Weights of a small GPT-style language model, trained from scratch on English Wikipedia.
Size: 8 layers, width 128, 2 heads of 64, vocabulary 4096, 2.56M parameters.
Each number is 128 + 24 x the weight over its row's rms, rounded and kept within 0 to 255. Layers, rows and columns count from 0. Numbers have three digits each. The size before them is the row's rms in percent of the matrix's.

# layer 5 attention output (transposed), 128x128, rms 0.432, rows 116-127, columns 0-63
083:102124112130120122101146088111115087111098124178090151135111174139091089122147123113116073117120113113122126172147127131105122188120171076121100131180117134132130077106145127160112132147141088
088:066118177083149135079124140133125160143104101145082110122124078136123140123154137176147085141141140135124153081125126132110123103158111122129124168142161143145137144115152184159146114136121074
092:148112102176126120155157088117145160128141131108135161117089155155091132128123106145095124125115168097129185126119146091118097116138121069159101150143104096084165137136104111150092105153147115
097:115113193135115120116123098116106170101131127123147103100150139108149121111106105132153121163138112104155136165148102131130106133104115147144107110161185079148145079128116167067116115119116097
084:115163137063127108152143165147119161119146143087128130110154144146128124118153115170098105154113139189134174107156115098148105133132128104114128085137184126085125103132095136114180126097090130
079:156162126157132123081172137170144112121165149105100136099123121127119120145133109151152095112072123136116143096070110129171161126125167133147163127153107120132124092112121130089136136077132128
096:120177128116137124130146108131136087155124130104121122139090128086137094165158140161150121152125221145156137131093140090123128118109152123097118135120129129110148119090119137170124107154124124
095:092087128071180140151140140133126106110090108110136135104085159094117119128152141174136145146113146130102116101156074084105113134089136166108136117129125125127131128100129105142098109113105141
093:095099123104107139144118138091139158124166126083139165139136053142173133125130157138120128160160192135135146151110098127156125113114128130125138129141126147126118144126139119101101172162129137
090:131113109133121112125124098063134137159109119085148142103090156076122165160145104097140173152134089111113126145128127138120115143150119150110144113118133097166095193103156126110096148107130155
110:100143139106082148141120161172114168100167103116129153136158108142091139144193123110113142160132161157121101107129139107084095098133127147151148130137109109111143129121162110137146162096153151
094:093115119122100097130143104154136154123111153113133144101087154132150147137108108094120129143113119088155121037118159119109126112096139153133120165148098123110144146143133099131128144119130185
# layer 5 attention value, 128x128, rms 0.45, rows 117-127, columns 0-63
096:107125152148124168129117141139140117145102148158103117149122135110139127112084130170117153135161189123128145103110135160081159146172154125118123124105111123126117107155167105153165106154181097
100:149131134101160142161139106134117125114142168154117132125112103092141104144173073093138153148175097133129116109149100113112129099085148153124174132122147101115132106123124139111124156149119169
108:141153087113139130123130122166144125136126117119127169141096103162108126151106100083131109111156120114116121123105140099106157147135117114115096140097108140143139121128121101171100125155136117
092:104131107121117157109140161130118161139112144108131101180113112138108114106116102077117123116105153146179111110124132083106101168143149107146121135092130095163146161114122109152110147117110104
086:100136121125188119135107139147096144138132144165088169126134135139165175141121132090092131156155132118151159159162115123125069128093125123134112124092133110126134129096126137173128112157123115
102:166128141149125126108129095150112088081145124137116088162124113105086123087148135161091151141144095123102146141135121134126128105099153158110158123119180125097116154128093072097121118118116148
106:167171119144091099138132111165095102097162133164083109161094098114134141106126128123147137141128099145144175121104139114147146093107129086111123127152157103130131096106128071111136119088106151
098:128128112117102127124127145114138111138094094161124095165134130126102132108128138127145122117073084142131138150128136158141129161156153160120119125149147096107135125126112143164156127176151115
096:186125146126151140109164118158082155157173141157098133140139069157125098101103119167147084154131146103127139130123127102140146108131119145142111077165137141171133093125132142108112122156158143
106:136093132136177137094130135089161134131055104142151104133104119102136125095127135154091132105133110189118093152140110149140101129146148138100143145130138099139121114115119139119143149160132162
101:155114138128154114135157129115126106127142108148118097138122106100067162153158159192111168126120118154128120148130120112125141133100117088114135109102133144167129151128132164143149090095154125
# layer 5 MLP gate, 320x128, rms 0.496, rows 0-63, columns 0-63
072:142131180133112143149089090145157108153110129104133120145113109096165152160177149099109111129110116117131143106150079143163110100133127165103171124127182133113175143114107126176117130132075139
107:135130116157152158107164140144133102129117146111096111120084118095161070165129108100081103129158143153135119164139131147141121103157144120138097144164139131132132128171152114137157110127127114
075:149160113067138136102173130153139153116127120123123113133112184157152131160089078106125138116157178115143139116147151138099131153095089115118122132136129146091112155118134107098147138090137110
095:135143128139094141166135120149083105118139165162154168108139126183180150102148132156136141111153118134121146120173182163134125105128126079139147127102126095151121116125167141109113111142111114
104:111128149153116172114098103109123104120114122191068137098087127147103110117124140086155109112100126153164160168083144146119130156103121170107149155110107138095130085168142100137131156128146092
121:129151103154123143120113108134167160135147103117118121138137134112087135136117132105121106130141098100118123131110069167126148097148132121121152135177166113145107108134143079170077139133118108
105:134133100147121084138160132175160116099111104166119154116094099089133091082087083126092137134108165106099066124123123145127108081122114178116118129164140130147118109175109125134116094122092136
098:158131053123142124138153136118132118109123173098080131100119175148117121118109144144142127124118106116145132124131110106105143060139111074110153113120190098119146132126137085149100160110143089
100:098109160161125138110123140121162158084157097088166111129170115101090105121118129157141111107120097128152108137094129123123135076150137146123148169180163162112107135124136125134133055119091117
103:098120108122111161093168120092115144119120106093100147113140120124145100122096132170090126092127136131115117106133090152130154158103091115156148132143141176100146109102117147121148126144115115
105:112119125155158186132137143100125142147120111144105133176104143109134124130128150130115129176189115099139120095139102163149139146147122101132149146136117121112110116093160138121160147122130128
082:119131155135093167132102127113167116121093157103097149110144104136101146133117112172095166105120137160150091158150152122147073127128127100101066111107089121143118113107126122116144147103124122
105:138109156159161128143136139151097089135137102139187119085093117164121147139146123119148168085151160134116102119137134124093120112123151173099123165147160132148187115111126117100122108128132137
103:138089104150109135145148074138119115151162151158189087174129113097120163121131170147122088101124115138131134129123132143124100087094109142112136128137122081167106078090119123134104126143149178
117:167097115128137129090126167121124081113169142136143107118112151141121105117131165155150109160105094170150143065149100150155109131128127180144156112152108142119134117102102112149097083169118102
103:138150090127121105118152105109134149147156129126130062106114115140153162154109155129157081141145093134126106128122172138144093128102145111160114139149119132156074155117089136132125111144133156
107:124131127121121133156113193108060114146159082134124128114182091087123151135142121139154130134089130141151163134171198105148095150138139103129136107133126145142129145106129134123136098137158099
113:105099130160103161186133153174121096116112144127129139131146152117103121078144105141165146143120107120115095117125122082088121089122113128150150190122136120116129130103148150145101163144129105
104:150134133125107110162131104104159131165124140130171125144142123128117093139153096197099143090112127121142179109087123144087069086128150155129131118114086108160135121141171138100116102135112084
119:145142093157175133119186097118152131137123122182160098158110111100116132104138116137089106130097103072111126126113068097086128105113141113175148146139115141150142127157146139129129125151115092
081:142157111150083139140149059114123136149114150140146118104137137127103116154149141122185166113141137170128118146157149119126117124112146210126203128122139116159140106138163120136126092136141102
099:137114129065087133119143183143121112108122159130127122117129110130104113123108144130070107145123146161131128091121149113154077132138149136151135105164103142162145125112115122127168117157131162
109:125150113138191111095175105088104124145141126104114137122129079120092123128152118130109105108117120144116104118157142152097162132134117123115074116137091169114103089096142136095109131146118087
078:121142146132146117126104159135138126100137121113128130067128110127148094130136139106143165119122150099143144080117089139079126106101165177120148171148171173116136101157105080130153140098141158
113:158090094114116138107163146094169114146145136198122090112133136093099127124104106141117106127122127112141124142142128104103123110098126160148113138119127135160165132130130133078131090131129118
104:121105086131170117112122095117122130162115082121096092135138070171097151121121123136115145152163108136105131156120121129091131132137121150132105111176129166129127087059168142121098135139099122
081:096099152118112129175134142076113099137131110126172104132126118133167129145123148111108140130155128122127142097135113106119156097182156121140154115114156094137102109095141114139091151112160177
101:143123113204151128101151134097121138164173106130155147088116124135121127116111120144131141128151122174101115154104139127095122100121151127123140136125119116116133159123143118141130083096078131
111:138125150155140073105146118143104126156140100125146112140162138160145143147107082144081102170134110130124143151077093098096106171124102121142104138142124133167108110104126116109119108114127171
099:139131080103159107136159112120126087099130171098127114177117107150128109141121124121152108074131126114132174134087106141112112135135123114093142151109131127147158149130192082137115160138133084
098:135166141103110125058101114137105145130129118136147164126103125109125095178120141153114112134097138130169164053134115083185133134139121147096099098179137127111112119125125154111166092103159139
111:098103124142132092141141105152150163123134134157124156140150109111126124130098123145140101153101080170110194116131101106108150101071138078099130124133118131142125141112149143154138103131139079
080:113150151109091120156138135141102065124123117157137107108115107136105126135151114210123151151143144112140110106116151124111125113133138159140148155145127122096156121099125123149136141079074095
091:073141104133130100124114092128108139097127112115096128092165127107122134173121106145072116140133161124102117133138072095150130129081113124092125132143114171143149102116119128151151137121167140
102:139150132123137109119119128168140116107116149150129116133154114119149148098150123124123094137112129120156168132135145096104091119120148162123159111143061159163150105132125122126164072144119092
103:099148137124167094156157164128132138110085104098142139142153170111173141152133105161100094133126135113141090106103193120154110115100124144161119138133106107194123156135106126129105095143113122
099:108152105096078104115129156096119108141140130120149171120154103154125097100123085137128114149116099157107122083135110136083132112108087104138173139151133149126118102154097158126123111135111128
110:123114149160118109125115134149143101103133100099121127091136081159121162135147133148144122141130130142093140117092162088124102105139106118123176152131147115145102122121127144159138119104121100
109:140134108139124134141120138086153129137152189138162109103141112129115141128133150161088123128140138170095152144114120155101112114171136136080144147150116118131118101122186118072132138172136172
108:156128158141090150109169071157119113135137123138158142157118150115129099131165105147119083092119109101078097129108168110113135162085157149130158115132156116110111138124162140136160148154136077
101:121140099143132137100141128138158069093162127135074140131121129139155120083125109122117140155109075076137105091110107113136108157089125135088142140144098156104109135145138152105149118140104146
078:109154103103162123123135162149127063150108151105098121140152151108105136176125133102095149154118142153127088112093153134108116115124166147156143058118122079113164176113141177095134069133143134
096:107140080096116098108139169136125088134123140123071148143113120132104118187108128132120084115122101096135104126124118114089127141118135091129128137100132108146178130119130134122112109113172154
115:077150126104160084171168139127124117139122121164092142143100144155091138152116106155130143112097163111145113116126131110132109134149134110139145142127136147101166081104060142146148099137143092
109:111141087163098133105130113133098168125134135115115133127112142103098142100152141167142130138097099152131128125119161080163163147109101145108109110169155182119087121119157095107119101114119130
100:087167129167124091139094159132124107122148104122142098160144111118108126088139122100156105140089105101134131153145072131099175158113143138092169110162123114164088137125138108154121101089121092
111:118109104120136104113111114165124143132135152153118118139099071131114156140121117173110127079148115161160143145156163122094146127150151182131130110115155165128134112109158135119135091087140072
081:127157134138151199125156151115049120133123133137161129124096109107126136125134099143116134118104131140127151113101139124124105136126138115107142136084149153171089114142150134154094088123121163
108:158090166146142133128125151136134172120128135117147140126099135096167135152138126135144134102115126134127134127140175140145132146103137082086116106115137101168110100114119093153126111151133083
102:133162130134109136142140065128121083101127101130091124146121094123147115116150072139126156155152100132133108122141148097145134111108111104062129170120144120166127136127128161133141144101058142
110:143148128164118152124127143161167085117128154116119084129148119115080169121114100143132141136115126100073124147129119114113101148115098094137137117080088105178139140105147152151097138108108109
079:112097133172102169098132133107124065116154124085124096109111101146114120121138131128099084093105137150163125113139146122143097127096147046115169134130125177137143149158105092122106161089087143
101:152138117115080160111123115083175092097130109138129132151124079141127139126137123133132138128126088121088112129161146128135089096114081100136127095163115137119113104109121097138122153186150110
073:168082140075134158105131107171194117105099108141160138115135122126114172147140147128127120177087140116115114116116144142182078122110128095081121129119121130096146141124134134172104110143145164
109:129101083153103163111151108099062077116109114115150174155127076133133131121110137113085122118125105119181153136115136135150140106107143167122116150088127148155139130135129156078134109157120121
107:138124110162087137117085116121176146166150060149106138120131125144117165102090122151129139121127128146150084121133121085114075132149130135119128156167133174141136107130139088129113134146123087
071:129174112110113134133141122140125106139133125127147110173161120116105128127151165104134141150149118126150143104125125090128121139167144119120117108125137122140136158135167151169083104123125183
098:095104145141128123115151072105128118116123070109167136116130152089167145099127164145133188093116129141117107139110141118114142140132131116129135141116160156111157139151109140127112158106057144
106:110152133155135140132100113143130125135120140188114148151113094142116137142127111102144092159183125109107127156114138082139111133130173076120111182116109076139123129107123119129122099109096112
107:135142111172101153151125170119127178152108083132096155144126160149122139124129128117146143117090147122118108124131119125128145121153138160101140093113101166131078097160152120167162111113169101
103:128110120152137153084128145155094094139173117101134111124172121153112134147163125182119121158140139125162146149089116130134085093139102142111131148153135132102117146072101125125092145130082113
112:141129163177144131082117122153103108196129133121150147160109109135098100141137122128111125130099173128154131089099124104123135123083131113131161089130130153147114123140203108121126108135125092
088:148118126114122166132121089129157119145112104084162140153100138118168090192127121098117123105122104187168150152138132143114106143162164101109125135107138119124138107093118130092090130070167070
109:103143078156149170137141127159078120182114130149114135152150109096142087149087134163126113154142121099166111113095130151127108125142102163183105172074131135122117120098151078128077147113131083
# layer 5 MLP up, 320x128, rms 0.531, rows 0-63, columns 0-63
078:088136096110118091101128137131096139125172119146123136132114137149134150085083142191099161161132166163085108130110159143145110130132130123129128095116060141129087118149142118107127131164171139
111:118153110145110150155125104140139093134121092085158137144133145107093138133137099098096118102185180068138125171119135123120157091140109100150105128146071168127130132133147155173133127099121082
089:138082136081142128156089102095170085122131110130151149111171068126096143141140157122136099147114103125130157156104085132141156115136123148120125145138109132178131115144128144114096121151134102
101:155113157135137127119106149138131090122145088108084125181141159126121101104085111121142115143111131096140126145124092133104148188140152159103116097117106106130132133139119168150114108110072120
107:122127133102109130123134094126078178146120125128113115164135108107119163100107135137166149162120140116137133112103137110145112131132140146077091185103166167173142120117150181091159122118152156
122:117114108154085133103098134146120130106131144136120174100116121125152094153184107137110158134065127120142152131115094122146103133137118183148146147091110130147062155106125139106129145115133171
107:124145116141169134122092143151138147099140150119123151149218095111096098110091126128121109134104114137081094151184103137146086129101087138120147189125110127114171143130109146091167151156135160
097:138183119120149124152140134092150128134124133117177075134100131185113179104077128108152138116126120132165136141098108115107095087129146122115160139117132104152151147145124125112144097153081124
098:131184108153126121148087161144123134115124131097125063152186141117156134120121134127147122122132082150169110132119175152133149137149159102167144135088163112134108123076123164112098129145114137
115:107108133149108166097136102121135140124149126106153156103139111153158119126089124143112155123154115128143112108131121155103175146133101136144149140149111158125164096108147149142110075142151145
115:154138143140108148171144057114147079140117129119131102118116142153119052112125130139174122128141134106152126082168127153148145165152119117152185132113114129191153134117143158159124130113128102
082:117136174177134124152128130119105175106102107121147075133177116122161100095108122085143077138119142145128136138182152120147174091168129138137105149147141096163125172128152165125121157125142133
097:122103135137143129151149118107137103120167193140106108151116122122125152116158107107138156121136102100118119115107144136147137122180182090159147137184091123125129151163144135132103124117156116
088:149132128135081157144092159157131131130147137120162158093124144117124120185111121137147150110094125092143119176163128189099132097099122145122078106133111151152111116144138105144132113135130130
107:112121143165095140166111150095123133121166125145114140111149151109130095064118138106102153131087144139083086150111157122155118087122141134132164112093133148132106136101177150131082189126095122
099:148128095138111133136147136105122170115160097098105143150133139115119139131099154130119118157145126129131106121080116129135152139137134152102129134105151119108110113144183166216160102178125124
105:139134113157073150132123127140130130159139109120112142165137109134158161130107126124125097147120113132153140110213123118099168096136132129129143164131103132102153122118187096118119123144145127
109:114092161177126138128095142126114094150110134139124131096108135096192101156094147133161181107153133137145133142132140159098162097108107160098110138118128110119122102181154114146066163142152115
115:099134151119099083102145121161133144149174166120148131127138116108147184139138136178117121118142169090131096118141087132141139139128079103149141129163163143143099189136097108132079151109134144
115:102154145129147120160168100105139142073121136159146116131102123160102124145184122136138145121155151100158099114131160163092125140073082086130125168122067139192114114095148130104104130112111087
077:112104129168131147106106127106149133095172087133100103138139115128144112143133123142182146068115131078149101139186118118132120140110153122125116131134155087152163153132123140127121150089105081
100:110177169195167128144092124090112170102134108119158122140131148141166150109136130152109150120131116115096124125137131169137154170145105103140115114102148089128130171149130125130124144094130166
102:129154189128081135132118106148107138130143125098154150115119149115139112109147113120112118094109141099126180119114117127115124112149174151135165143123107131126151125116131113109175106148134156
080:141149104124102104079162137085126139140146139120159101130153141163147129112106161130132084154152133104154115134110173123140079139166110107114112060108117079114170122139111171130144142163119128
112:123144143094093102148141123143143119197131109085098129181138133152124111116154105156100112105145116134103143152143075088112143137152172121086137126100145145122123108117154150148147122157148139
110:117123111133105130099105181131159127156116130114155124108148161162112134145144095160155155086136137134148114124100135137092113120111164131173134156134139111092146123089100081067125157137159132
077:086110137119144100185125159092114112103143134145154127132132125110188137136120117128127194129096144123111121116093101143143114104142153149129154089132165121141126111105126104142101121079134152
098:127106091156154141143153134116137140124155094133140133137163099150092134131157137123138121093095184129173085134163098116132112142100134090089099168100111148110128101132147144164135089116110102
113:091142158151115174180087123137148138138140165096167161107151145110136151128138126105164138116091099152141089156134164135112120099131126093184138134122096117157109116124118165164144126163162109
096:134114150111119103153147118100140139169120152113150108173092122163127145095136114127161084093077119139121151139150101123131123130105149157149152134151160113090123152120122161132147142084116108
097:155118114140116138143173149092119108125087178122123115139152150145155095150128117129172129126103143087137117146145104139096128142145129073146103146126123170115142134128106134132068144096155158
108:117157096097122126119149106124113126096113122112090145202136151119090127155160125103128126098088136106116107114118157094106145148113135126130151131106143147143105084146062157128132127136092078
089:147117122144144092144095152157124106081123116112133137131180114104182109146133135122165150151098095144124119102107100145122122099064098126134124119120182134086164131111132088093099137081154155
096:168129128120100139098146163099145094178083114143083103121143159119105107139120132103139138143105140153126123140154125099176129123122167118136094123097137170136140121126115127130117082128091142
105:135116117132145159149179113147087131062104132123154128114109116127138122136101121112152116083172124161158150160153145145136112102110126131081101130108146176129132101089149079167161115139162142
098:162124106131118139091104132139072151119110139130151102123104155156126139103151142138134124113102120149132139100129164131082173131144109143134111181114150112063086133107115144127142152154117115
093:158145146096109091081158125136135159157145087094127128159115118065106158141136104129130121111121139099152130138146150103130159154120155107091158093101128120103158144119187154113091125137121098
111:140132114139156167148117120120132115137120092140119141111103151146114129134120162092129154123148111159103095141123112126103142132157144159147082180131109126148135125124112146134153135096097156
106:147163091107136190150125107113133129087081161141083140124125112130146097126122144145122120119111139106133145103139119123145116160112154128169118115079080181150131109140100108104105099096144149
098:140116130121134131168126083134075117165124150138123126158126158133129076100152086151138116098121125132079124184100122097140111131143121100138142142102161116146131126103166115159135156107141100
105:137121112168124158117113148152143113121110116135092177114148122130183151146097103132146137132130132113179092105127126108121132143083087150091124129076111128159086109103139146078141166151134128
076:112125121136151158130141172084157131118160127133117152149108124113136118142100133131108130109114145119092159099109134152131143108137093160110137175161127144168117093144113136102091084137124101
092:119122149162148142129122183146107112116111147128126114092095125121112149112130179096167131132146136096149120100168139187119151154127096135115100142150162096125105123141141114125130130149112128
104:116135135167113094139115123135172137105136164124072120126106138176129140177105174107127137140163131140144120148123122136171158098095140135176078148127090108152103103124116095154152128131158137
119:122088122132116128153118119174129148143139136097115105177106134140134137105107168120099129126156125078167130147073135115163097117115144114135117145179158155157133158167115098125121135134133104
101:161126148089138144130162107103081111148114140103063123106142145124154160094152123193124134128203091134108117076112177149096125137138162137143095126132145127136139116152155167132098070133120115
102:095167094107104111144120173164121117132085099124134121097148112120100134160134115157117121121122114163127119147153112094135152126155096142110158103152128138125105136154137160104128110150158114
078:165101084148121140118129113109198141150095169103132135140115126135094119141152126129135085155140138148093114155120128128122140101150094144156130097164104094131126129118133107117179112125155127
100:119154141140101080149172060149140110123139128126146140145161129127137129156156090141145112126140088111122123116136123113118136091137150091164117075144121128135112119106133118135090159096126137
104:120123123109149084151124134124162065130061091111115105128101117111151137184083130135176140140124100136093145115126078137119130120119126139109110145134095147149124133112136095104150139109087160
113:141110151091149111113126137117168135127106115129170143150101158138108104121120108123091152126140105168154125100104124151116114127111150143115122143126117157121163175155151132090113106160198101
075:081146145159127144146125153116122097132174112130163124147120156133112125148109143133157155088061151133168097132115103121105120133145117105096150118106141128184124173147172102108132146076082122
101:106125161133102176141103148110115116125125150104107106134088135149094124158146139133105120092132141140143120116096157111150111124143159114111118134107120151135099099130117131100122157099155124
079:162094124136116109106122160134169092153117132147126131086118106118116098171152131116155142154110139165146134119134167119099096112132158104111137147132113103131145120126145160114114140157127131
105:103140141105087129104142135115125150148147081132158156103136161108118097165093099139149105117111128134122113102127137102141089109168113158125144078121078102166133125121116114129138127118167147
098:106157112141176144152111138142144130134120150118151126146128088122137110161110143080159157108159140100163099127077148120146128148155176152159130139104166100117098144129120142179147108105116143
078:162100139101152155125107159121119151079104123128124143142134125109118165150050101176168120112131152145139118158147135095126097146108116104133148117152141138153143095169117095139129142134116094
100:138144146116106102147127112128158169122137120147146119115111175112105106137111123104100165153095092097113125157131104142093076113180114136104164111121126122148141150121111131091147109105092153
101:123090114094098137139164082133095123105070127164093142136146096145143153104142139135140106129132125160112095140094135115097078145157122120105124132114142123138116140133095118145084121122125162
097:163091089123144117101147158141119142123084118136096091100169141106143126159155137145088123138155138148135150145078131134145110135155164121133119090116127145111094115113103103148159113143116153
104:141131117126150159130143106162108155123155112113120169107129126172108140117138118152100111156136124118132139155153094089108103140157146171153141159115107149113135089113073115183147120169144141
099:159103141089138120115130085073172138119120126171134112091128149143156140123113102092175130113072107139115153113132132092151117167125155105147125119121091148112167111139162105125103130090153130
087:116099133127138161121153092140165078140157125142084128150126092100176140137112125145132145102135134092108078154131146094100119137116074135101103142146153137100148106053108150123152129166094119
111:139159193123117112134152097127136116125110090121168117110099133145152161132135140126080152171160122124089147114147109093156156100149110097106103101096143130127136121138143158175168114146107124
# layer 5 MLP down (transposed), 320x128, rms 0.201, rows 0-62, columns 0-63
054:110141099141131121109125161171121088142123124149127137105100123098119102159152158128127146156140160112121134126100134131126124141099166147106151139123146151115129166117159098148139144127133160
112:119120146064086134121146170139110129144120117163083180145120148122116107128131131125100115136121121155104110126102082161103131127125104131150121154106152133134109160144137079097144088113110092
055:104116121133111104129155173164119096161114146138124126104097145100158124140195169137098136138102146154179123098118122150123114151094152140133158133116173160116148141128144091152115129115126152
107:116161117142136140124111124132124158093094124084105107088119151141114089149115140124115062128083112132104091150085093094155151117142114110143162119173143131139165120137129119098088106141121128
105:121122154110123125163104153107144132128147157124137136119140157104157108129134156119146071141115136096136145124174105162105144118105153122101129059166135136109147097105124142155126124158109105
121:123093136128108124165124153103088126057134131128147145137149140168154132133148137119122126161130134141083133100183125145183131141112136146084128129102082167079106163136158147150150125142147132
109:114123132151148116117093089155138128116158142108099116127141088130133098095077135132102117119117138130118145150121141095131152176108121109149151120115151111129120156153109139134121127125142132
102:168168108099120139131106153122139100149112129171147155129146101129113120105091126193150148120130138112090123116099159142132110129102141142148114144106116110167113111077168107164123147128097136
096:176113110051119116151127190143147142128155139115113177159111094130098131126130154125085102094120137105145176128123139104162134137127163159118151147120152103129145113132143124110161121166129151
107:093123135074105151093102150132125168149152082121119088124143132109130111157109135110070167128124145102118089132179086123097127132098122127151162135118133150148104169125153150119143153137109140
116:109150136010098158086159153168108133166138139141102166127151116128106122116133104138120113151096150105146080113112138144095143132171171080144151129143152144133116113110130119146092115119126148
085:103102084136103107117123165103138125144088106128122133146112141124125158099157148139088095137105136148149091095142109134119099099079146084138110100140083153130138094152125071156150135134133134
105:120121116156145103099122115134127147111146145116149136146102114105148098124116155116144120105151071118120143097080094177166157130096146131160135120148111112130127111183112143179133136114135106
097:095120130122130106156105099130140155120141108177146133150146129112142154062145076105076107111142140136177125116103161155130092125121129094091154139132157135150127136139129114155122153143089125
105:116141150218143146127121027135118120141119123149110134081148130139112132148115093111129096131120094111108129130141119161089139137105135110105101116184123090161097095149123115112180137115101147
106:153111081062126110112132127150079145138084142143140090147126136120115161138132120088127119133101110123134156117105108117139172139126167119100193149123128084108157139121128137140170146136162098
109:130151146052133115099097085131100097138133128119102133136099114119107118129152158115105142126105126138106155128166125183116132155097138131058102148166114114095124143125044110142107106129152157
113:146128151204122112157064158137108180171121127142118128124128136150103099143085110159115175111153132161136157113135128091102139129111109107097143168122137099097142114126100124137101155139160092
118:110143154130142144171149109091104107120106088127107129124096115128164144147120141104129112142152079149132158110126145122153129172155154145127122109161105121112151114123105139095148096101090104
117:170129112109103124108121158113135158167151144123137175115111138088126135105136142120129133132122122101138134133146125152114116134116143144093140136141132100122135142117141174171148132117159134
078:125135124137104086121122142130147135147124072128128130127124132132096075150139162122065193113151142175148106127137160105116126153140165117130136104138151138119128141123105119159140112099068116
089:136136112255139128136113021147116090126120123121158142124157149150099135119112083141120122112151106116106166121124123102148117110130139107167121131139110135110114097089119134126133108110134117
106:115097142130110162117108106128109154138109135129153063150171094117108113165106163135166125129167124168162131134122155085155140119078107128159121154146100122119107123139068143146116144125131131
055:108164120129116141143141142170137109121099145145138124100104125123137137148175160115106123155079133145150101091162151127125110153102135148108133132130152172084153142155148095136142160090153157
112:140134125144160105105137116156112129155124121076118070146103105133109113142132099120139099146154091166133089120097092172093100164171152095139144137133157139142121120156135121149110143122160133
112:160088133075114134163127097131116140115109135137157116157095116116147122109156160151142096151101136134142072104092097128120083155134135117161148163148136128104108140133181123107121148089151108
056:164146120120150118090094096105131140117131141128109154185119125138116183126085105129143109152150087102092148140148144119157126134152089142123091121151124117117132093158109160085131111132083131
107:127128127121160150156146215161176136145132107150172122131167163113142122070104158156177081150129111135093125114118130151117092113136128140130141134123158135135092152134161124133119135091084121
110:132144139119154095123124127152143109090130172123150135121147123140145080123134159114155125158123097105104171163170188111150102131149142131121126114098105157107172121160143090109151158153141149
094:110131123199135080167125096153115106123120128142135086110116115110141114119103112155127156111095113109110150183116171076115156104125101098147105156121144153143129136143106133174095125110104136
099:147120121181144131128107095123131126113161130122172109113099086122152132124153123091139084146116165143131131098097125161068098141113109133097114120142130130118130115148127149121138155186144128
112:126149091131151152129150109118101083121147177132101113092110169097144168089147153123143054141156127093106138132139114166131126109121156117158115145126125143091138138124093110164120060116134149
078:124133115007118101116142120135114156113138106137110160148106117138098130125069139105118180130135131142122163183128147159146136154130128144148132138139131141149146113140095094134134134136071145
093:094128105109120127095109120123144125133158112144101109130160133155088147139124088145113112143118109111080114162131108092137169156125136119131127104136147145162145095089130119126168123101143142
109:136146148112117134167123132099113111102089169166153127112127182116130099140098130141079120116144162148169149107106165141142105119173148155169180122116142109131154114168116128098086114117135135
104:118110123187133126126115127115136128119169152134140103129122110167090122175110116121126134139128153112077107140108139127118100122088129152151101140145100111183096125184128155124154134111094122
094:090118161118133103109140136117121122147168134127175142109136153117155110113107145133117116136111131153122123139126139113119123135118166144131117104145142154137147160164102127130101109129142114
113:124169115124157167147100117146115152129114183130177119130120134119107134164128127081125090120084153135129114151100093150151132131140136101127102130132114140108113149102135137131112104117148147
105:114146153104133114116088151099136140149126119072112132166131121132093181136124122115161101146095135133104096124120107153115115118097124127091103115123120155109170151136067148123107149159164122
095:115063126037120169151160130125117115139129162085138099100128100110119152185093159110153152111134166121148097123118154106184137134104124142130161138141146151137108144117138120122140122137120139
108:137162121153131097118122124113117128139105131158108128095172120111146118134143124109147078113122137105132147121165139125106078099130144124098172112141160136152098164109086169121104127126170136
060:104146118094108122142155135132145083125115130147154139144095161120125113161156172128117209145112127104097077100128149172145095141109164149106118129097129152133154150107144132128109103153143148
091:153138137253143144119140098133104105155131113126151095160149148152124160084152128143174172124140118131109124165126124150134119128117127103127175141142131099133136100103103117107147134105098100
113:135102129078146090104142163146150095136148170123144124133159167133150108174126110151145196152122163102161142106135184148129125125120134145148136136151116129151124098118116079101133085139094148
116:145151153136156103166136161104145130142152180092159096099112127107093120095132113159115120122105115077137163082144166123100159130136151105137143163130076106151125119129152119133140131142072162
107:130097094167143114183112073117151121149133149079108089120128126148118075109122128116101141154131138137140123117117127090150112098097139125121114123123071115053102110112122109124123106137118124
099:096143128070134080130122121160112118145116156130113148158127101137116138109133084144156165101145115150143095135112176113153164130086137135143153122107099088151128107096117118098113093087142154
064:110147094094151127123151155160123099120165153132130125132100100103124141132138118145121132093099155154148134098132130112116119092115197116123182133092140151133148127139159108129123141126133125
105:093103143117121117123111063115143147150167126134144169107167130111163116125137135150087173178160132124102155128174177114136144178107124150127158121134132112120115096153147143181152103104101109
107:118128146076112124144102092158109137139133097135124126123135133139168100142099119121114179157120160127135163135131177089122147135127111138128136115114102116127142101136108128082154129156126185
119:143147126140137122131085120140129103114085113122133145145141120165141111101159117154123121084153086156101129090096179144138117118141120128139158121074137140153135133157102080124104154160111087
077:113106139053128150107089128155132109090115146158143084148095112131137128128107120095163180137145149081184113140121108125138127170130112134125115112140086149152076151142139113136094152167160142
106:118122093100119116145119088121091112173088094134131119113050160097138147130130176094123121163118161105148120100129126126111120128125080087150145144141149134111120134165116103096137126134120128
055:152114167111141100128124100088124155101157121119150166152145123153154129101071092134146102124157095133119142123114127134127159103135100142149126144151100110168112089139118174097124148108104108
108:149131153154147190119125125146155126123116162129143140123119138100126098143125131113122221142161161101157102090158162036156123112143117172112112153145079125172128124163113158131143170139147109
100:137128119169131139143119106134165124122126148138103138173105136100138125116130126131068141103138157096124145118099129124141152128147120183141129139096183154150107113139106110189101142128142119
053:124171140148117112095137144181126085123121168109123113116093121131129124149178170140120125124156115118143114124129100155156101134087147115098139123102140166078172142103148087145155153154156172
094:140132140155148097126103133153134183150125146150150120115118110161095091107155144139194205141163115105106108076170179164133113111151148159117159132109168106130102154134106113092134115108113124
108:151176124035111152124149140135153104116120108128138135139121109140097165113135108121117170160136128151152147157123144054155136121131127151146139144103142112153123156168143111127144151122109090
106:160152160131148123112156091106145098101096173114122129117138138110083085109122142117077120163134096128150148154184179131158098125146135121137138167170127121129149165122142149103136115089121095
108:078154136020088160126149168155107112106121087151200142109121145122148138165144121132149133119106105118123149111121104113148136114118110127085132099181134103128114107112133143152159165133148128
109:114072103135130104128135110103137102132111151068132146129144125134152091117096094139144176117142083132161155127135134128200138145164079126142163112108124128141135110160090121117148149143098140
087:123157098036095158120117149110118128147100170153086140105135143158069128131148144120110097102124103151128145125102111100121140107118163110140153121099137103116107111104133065118139132141109096